config = dict(
    num_hidden_layers=10,
    hidden_size=384,
    num_attention_heads=6,
    num_key_value_heads=6,
    head_dim=64,
    intermediate_size=1152,
    vocab_size=8192,
    hidden_act='gelu',
    norm='layernorm',
    norm_place='pre',
    norm_eps=1e-06,
    positions='rope',
    rope_theta=10000.0,
    rope_fraction=0.25,
    qk_norm=False,
    attn_scale=0.125,
    bias='all',
    tie_word_embeddings=False,
    parallel_block=True,
    init='normal',
    init_std_qkv=0.0209,
    init_std_o=0.0209,
    init_std_up=0.0209,
    init_std_down=0.0,
    optimizer='adamw',
    learning_rate=0.000776,
    beta1=0.9,
    beta2=0.99,
    weight_decay=0.19,
    lr_head=0.00549,
    max_grad_norm=2.0,
    warmup_steps=532,
    schedule='wsd',
    decay_fraction=1.0,
    decay_shape='linear',
    final_lr_fraction=0.0,
    batch_tokens=32768,
    max_seq_len=1024,
    doc_mask=False,
    train_tokens=282200000,
    max_steps=8613,
    dataset='wikipedia_en',
)
Each number is 128 + 32 x the weight over its row's rms, rounded and kept within 0 to 255. Layers, rows and columns count from 0. Numbers have three digits each. The size before them is the row's rms in percent of the matrix's.

# layer 5 MLP up, 1152x384, rms 0.0387, rows 1075-1140, columns 144-191
102:128125139135196123120134167140140158160082110111163180102072102118070179170156098076126082163124137085193102141119144017158105112125086167136110
090:119097123191093155157112102126142149136103159179147115148122153146089119167110161086108141113138112107124087176180073111116101142127124148137177
094:092193107120170100099106117117084110147034121115116186101170126107134191163116121131122094099156166157077175116085182113152140057092076103124179
102:117133170125141119164086127162156145158108062133163134101162085116150101182154119139118107079136125059168132130078139111151051138162060152126130
108:119141149141126196082157138117145096172136097131116112149123101180128138166128112160155069151109134125111138098108119144133087148151186140148091
113:107050116137085118113071137117162148090147135114107183110155174128141117121140181115154140104156108135052120090110127142118069136141114112174141
088:069142143135102155105167100125142184138106121126138115092139133126109148073105146101096121182102127135128093145191070167109160116132135119114092
108:139110147109125127137098168120103145121105160083121117091147173143147136179184088167128104151128071103099126100088118102155098091060177089139146
090:119149087080152120122159142077112081147104119121120137115141152106165150137110100108128128173140159169109133131174120148183113115151114113143107
096:135095242103129154077129118084144103129135153129084148130094126179179136154103155140143091116155114102182103097188123177134113155098128132081145
092:101120098117095161136150090134122093121157127116124140186118179141182091086134168125085115148188140128077123102173130119097154104161187128142133
098:118136039120102107115111132158168120131122074178123152145117125165166119135136089132162107099181104123141130174091192095123076128125188049110122
094:057107111120108140093189156081145065129061148052134123119164126136105145146126112157159065119103114131165122125055099137138069136161156106099168
095:099135132122103175070137149044120210153127128107165153127103160146143149106134116129174150130186086161155122128155085133110159115128178092118176
088:140121109131124079135116144120134141155154127109073131152138130161098158173073118124134170074182116116199135134096174142109116167113120153139142
100:166119152132139152103153130067171107162165077097221181117143139171167104167169160129166107161041124145128169115125121135080150129148140110135074
089:089083142195131147110151153133114064131156102141150156127104193177137166121120145111152091124055167097104172130067110163040144116091148128115109
101:126110115143112108110149144168137130172147112120085156190139081125095165181179075155161077111107098091184094077102125124198114138153090110112175
098:161086113129150153155169153075116141151091122136137150080171153133184168126115133096118126127091091140115164134111099117133122089150164150127151
103:169126073171181172074127096113195132125063107109114075098175139113136113087124145160186113133133176144131101120166147125131102161146151085175115
098:139106067176178139115139135100151114173131116131185153162137145185146111217091102119148036167135111140106160176146156167182072170083156083134129
094:150141151201129093112143108127192159105139098155124160109136098084124146173180090121167155175133112136120170168164115124130125138127086058180156
096:179102139197107159200113122124136153150095117080096116146121150152108121142162089150188097154130193110139173131090133135097052106097137097135114
097:092106122157107192149139166098118130095186136138115152117139143196173170082126125136099129141125193168121142057114134166135141117193154138173131
102:147140176101088080082109105133158120133135099118120162095113174114117075174130116142137071105090087149099106168111099129154133160149131094108090
100:153123116166155131132116130142142137153130101100154092187114069153198119116192091103131073102140092135100203156124177109148084074160072125131095
096:148145119134159147171116164139130085138119104172092146170161127093126128201121095213130062167113180085143181123164104140171084139149108101132107
103:119168139162104149049114162058156097106164125110165077119147124081134108126171094137178160133158071100105109120105141136079104162118139114130153
100:143093171142108118134102152050095110162128122162173142136093085108150140149112191112115104158103106055131176089082145097087125124119132123073109
110:121094127155117166136101150168114155106137112074138132209196196143075170142147137153101100110119147132113132038119132126150116122093101076146082
109:068120091219196145098144099176144144179091081141125147120113103112112135139126140126164117145242148133175139118133132108128082144121142108181112
094:133104116155154093120179185097104190135114099154137130096165134064114159156162121117142124138126088147142129126083080135126132156114067087119154
100:169102094129170169162123205081154163098109089086168123123110146156092149107132116190160067119097138135099089154087111175119143152125138071130151
098:141061127103122117151107157141100191117189106112089113137163168160092093112164113150123099161109121103121168147115129140112118145102166104088068
094:081135109105123189166119169071103118140089095119166157183152117121074141124088116109091109109146156122143117090049149138126121163184150084095134
101:128125135124168156085128170119143181141107053175094129152147169151117126187155157162113127129102107124131129183106099125051114111187128134180073
109:127117125125139125125160123036124145129125120119102105118158110148148122148185091131172051132067089110115197115094083095056095110110111150179124
102:104138164129099119140163129098134122138107152097136150082130091120161130106104111151108102119164122108116123121099161149174126120097140121130134
088:096113152146159184092141177136125146133164063097168202154103132134146133132043153103126138103115155126110145140126124153183084101124146101105124
093:175158191150120092090081148113130084159131116171102148105134097197137094118103111123114116131079115140144173142165081149132119169119109129103165
100:132107109157152177144060133105132098171108168144124172079167115108143158121138143164092109193160135080113136067142155088135198102149125111115134
109:119167113171129090084163132131118086176045127136118107104174116083113107116126136174112092114124138102114105114120212118161111154133116104123111
095:151141133131156165078178179113073151147158150102134112133118188129147180034134180173086169167092123112097125134090153087152164027063126118139118
086:122161180089180126131104122123129171173131084068129169164102155181096193120145119107130102139092121117135152163140094156143103142120152138148117
102:092116137151099091167149065108129125195142151104105152172142131138063106126158123139158127169118150100095115143102147104125111172119082132180184
098:134124124157101063116178169080085153161119189158082155092102157118121144167104119145107061174122149121147160129087104142182114071115153098146162
096:098151104142121120102142111080121112148115117132099075131129095108116161158159150072158121120116041149113117107155155135080115121119137033158139
098:106099145086080119132072235130147110171105107112172115111087121085035200164123097156087146143164083115160188081100144102140112131142152093071167
098:174192138138112115100133126145143155170149122140142110120089149153138106123139132160158114125193085110140127115131149085155084131140116141157148
090:133022131145112159102159145146114114125186110134135155127197102158143089145116196126117083103118077173144114125083143090064122089122127033123141
102:117081079138132098109149146110123154115158156151124178087069082096153186114108120107115093183142156109137125131112175104096108160066143139131187
095:108198136163069216146174188182149164137061108064181165145165097151102149168073160170081153113125138166074128076103125138190106133120084123110151
094:095122058155119131098092172135118112207154134111159137156180160095153148137149119139052144126165092096106095158120148054138142117125088098103186
100:125155136126072155138159147140130145095084180128135215071102152176142203152061206114115103146122142095177123112129095122206111096118130166131170
100:175135142076119149138138104137173199129112122077087112139139100169092156136117078117136059148124151047148170135087070117100131089088085133125105
102:113133118151132114162154123132134114130146132104125122128113105121142088173135109102053108129152062164129142075178156155159134178101152083113116
094:155175119138094166139100164137143102126121140099099112145118165138094164104085123150120057102137118181102100123128165146154137172152105117108132
104:157124114096099159101132149147128092174091139088069113051158162126105094149165179143127078148159155104071104161137108092117154121059095065099106
100:101170077148185091155164132088096140143134111100159125131166108181157145167127094210180166128108117124129088064124083126135116098076176089167178
099:115130140118107076115122152144155101157075136107056125068159177172139136190102116138135121095107125205071106118171131148135121066111140082203122
107:132049130122111147166100094130164124141113093094115118097098168143157132188147124161144098114158108107070123059169124138090152092104102087148114
099:188138068117134128112121152128090171125126136127078118091148142182087096151142146153127083155102033072137164102091132161194139105162139149089178
105:117105143152169113131155114114142141131121060117160164101131126164170164117127170062118100197113167109189154166156087145091098076135167110169099
102:057139120152120142178078141114099096169088129111106143125145126130112120106108140163069140088149139094161175090104122154153087194135123145104172
097:133114139110126127104163116089091131126156117100156159085116079178153121196069092139119110151101167052125134112109100129142109100140109146134118
104:095110139175106120124147188127122157129168066090140183111097145116105100121082133166135130136082122130187102071107147148130035102128128077131179
# layer 5 MLP down (transposed), 1152x384, rms 0.0345, rows 1075-1140, columns 144-191
099:143166187158077127077141068119099109135127167115130071185093074157169135174135170114084116097175167141163134192142083111151082177156153113094117
093:079128091095151179156136099133118118174184139146199126115127156050151102048128104026128068110155146085126170057062179147151119134179123134126129
090:168082145161099150138133157165130122032178151090178060151113162124107097140106142172123111113121112140170171121133111170134140146129178148146188
107:157068143144136121116103085103129110162134159136084084116123118142149133151094055144176119195141092164133164097097133160124144148133116130119141
136:107135123109207160113135177063124116213116153145062157126063111131162111117076124162146106173135144155152117115101134153159071097175096131096092
118:132129164132118049153115107103119143101120110138136147108165142074171096151078137140165139124172076147117145092106136135099110156215113123136158
088:158069092111150160168150155165160193112173160132147112100154149143075132128106120179165150043135128143145172152136138114162101084147178114209162
108:084139084127151083165116138084168143131174138089066108176125146138124152171082122114209154103131096114133078134120095114085159104141122154134120
093:106065125131155072124151101154123166117157110134072096097094134155148135070102147081168221170101099183155115153093149158158146120108163144121112
101:130140078075108117167105142133096195043144174138127128091133097132135084172118078162101159126145201142118134158179121207101127154140125130111136
093:110087149107186122157096133155133163117108075130127088112126149084119118162137068154162094141059086102118176103106150126143152157113135154122148
095:157159187167065157074184149135080173111100093137134111125153117115115119116125157089074142129150141128165081138114128159074099071103125133121161
092:137150155187133111172084133092092119144165113154127133120082148112149129146107182116123239034103114185131080149136176114150160118095151119122103
097:112154115112133090125148162122139083066150115148076078123074118169154114155155107207053108141112148138150149139171151154152080200093110063151155
091:137167169130100133141103156096107088180149112172126150097141084158113128140121113152093064159105160103124096079164114107143123125158125079090193
102:135144174108182155168135114179130160145109088139121104123103089135113087149105109113166141171144114116141091128148132075106135108051092157152095
090:180122116122149076137098102148119143055139114139114122134127136139109055117137126142159178161115113133158149198184114092086120180143145104074123
100:164082168113126149125105171136180197150115112142152180146128139111099124085094184136123104152072098146104139200160109176152124127046064120113088
095:030191138094114112151064090157123169095141114150124138195151124061079116112189117079135110092113119112126121097143177126128124123173145122108129
102:178154151102158153114168130122133131100147156163140113181126139100121126118123129119089130113160115143126168213212148144151076106160101131079107
102:162096187102098068125123125145077068218218121149101114128142122102129150044155153109151112112151146175140177069122122081065160105150145173044068
097:156109075104068151153109219128102166123107106134150163097162149143144174092101125128107105111108123103061158086139107136149177152213167115110141
096:130140107052155075134140101142144159121165062144149159119105135154105107156081104161112072081162139071143151132198143167153181120118149106148140
096:153099153100093091123117147130097129068129112107084136124129112138158102155111111097160141147169069148129074196130098107106100104085104120063129
103:133104102035181123107129149115125163121131127072157165079120123085124105131140120173141072081119100145173130137088108101138197130168186173134190
103:132187144120144127127053133099114106111151108083101144127118161103166139109064153155136170158153119182156088129123160145127143112132218139127133
094:142133178146144123099084043063135213089123073092112209155175123080159132097137127163139144097140120155096101122129109137107113143164132133162194
104:044143124151133120121099133136095146106151153135137116141159167098128139120125142147172088113093097126121136144107094107095077169124079081163148
104:108186097182149106139174138088107130130161211193114081140101110165137097139116063088107082075125157113139079167120134121219071135205101102203138
112:145105190110131132112129096137215117170156129131088123042122155090107065090107131163115127089123153145092121150110078146096148162118121112055157
110:176134090182139087131111171119144094133120169105159168164085161060112145117114183156136089136136130061166124140154123158063165089074108138158061
095:037129120090066174144097057170132108110109149079140149145095115131150142132146165130167086103146126073133095118187161165180135116118138153121159
091:106140134158107141152191073133115172055135118146154124088085124125171116100143098097110114075123144117125127112083124133191114138118096077108132
098:135206114138089120151143141111176156158106085161130114106053146082121113145115160104073135101061072173140074054101175110108125129146174104151176
090:078094100104139105104109108195137066091147116117078147127148130127113118130102158089109146146114114157132093137118084150114121139097094120108151
092:134106127069123110146124156171126162069141086065135145106115114130125148119164134036149079141101092105111175104143168122104114120086098144149134
106:160081139135134116086119071063085075062118171123077114060186127136160126141121067132120119130095151138109122143131143164099144180167084113104111
096:107108112102190112082117098138144152071142149119146131101134136121183139133163123164123143096147149120162088145190070129087093163205132069135152
083:132156140095125077135143151105104100041111150144097114125134136122079120143178154121076070158158118123089138121129104126137158107127101133086158
092:102167123158163144181144101135108082132166123048148116115131113149099114150097146205100114173135207095108119131123166119145097172104200082111125
103:033128111104097183121155153089175145140132155083186173160091151118172081107156074106158140093180163139110138120099124100104153137139155121134144
117:157109166175134096106105143096145129124084074202126163141214095162187165109106122124129078121104134151162091124158156171059171129122127149118061
092:161136085173159111081122123082126059219116184111082135142077087129190196110086124151143122121086139176146091162089170100156119157174112159189095
089:102095109168133086098175174102120127106136110177086089089099145091121050169142146068126130151154127207089069147168086122128141124106126127140102
100:144194125131158111088104153116170115134113153151131128092069154118071106105129123112147089075210184113114153126139107111133105131139085121164110
099:142103182106143151106128144089148177099141141045144189151133130102172142101150099117110140106158124146073144150073123127101119118126145112126103
101:141177180107120106136126162128149118223176146138129144125079090107139151082154053102167069122149162072150160166123111161169151161146143171105084
100:091160134115133096163107205164091143111163134125128142174135109102088104115126112064100148115159092157086098118171082126131105132103145063126048
090:113060079145123092148146147097131128169170111083163153079109159134137136116092106105127105139161110188101107140114105143052142101175144157133103
091:119138099155110127129151118124088126062147146211115057153060120158152119126078120072179152095090150060152138099110132095159126118173129175111139
095:154124120148138172182097166161138107017106131175101156136180131050155072115123124155137134154097138131146103081200143110147134176119140107112127
096:152066168177128083078133125089112153126177105152103132093097147124115123138130134087140171130155139170105115136065149126091113125153145094179142
094:065106112144073164127146061130165168139068119111091193047133150147100203121080097126165042121149124112176141095111193141163085174149096151090074
095:097138158148176103080135130170147098063121120093096145161147065108163087148165068076138162103097126129086133180107157120083101184162104059185126
097:124108157159088144176155106098135102097148126160153134120136115076183131108095179119161166119113167138136087126163157127186141172126108110161156
106:109113123148142123116093164160128120138105126127135162167080150126134147117140126145212133120172169215206178129146125087108182139165076096096130
094:073081105167155137079140132171097120114108150152150119141086133124173069204122128096116129176094156104127160161124131102083074123100138180117103
104:082106158180086161116142104167120138112155129101102100128160091148101137124095125158171068058143115180126108098116130057147135156182159129147142
097:164193144129099163110161145145144139096112113118116123163115134110117116088119153082144074130129085080100147144142108137179113118108100132096177
106:163078175171107122156098119127159115163157107112125147130107107064136142050112046143152128212141148086147151087115179090104050095106169098101098
110:169133103104088184109146131069167149172080169133171205122097045100122111100094126149156158113113131155102108085107118142164183165122152105031142
099:167069165113164142103125112122146131104112137103119109102151114120176108116169112149147075132134128176092120135125173150128188141090123107110154
100:098123128085118123204131112120095096072123148176166094119099108151095087133108128129151101106126125152150132097140148140163127153075143119117130
102:085187176111141156151146148167130169151215132082188103104124117086108176096115084162123100155150128130144140138099152148086160158115108106135179
097:132120127135180128155073169134168138088115116134153126199107101131117125183091153111142189095106092127096154066148168144121114055084113099117115
106:107073079105093193176125164148105085146103117149107144155135124142087135164097084098176106117145105135101156077074119171128139098098111194160234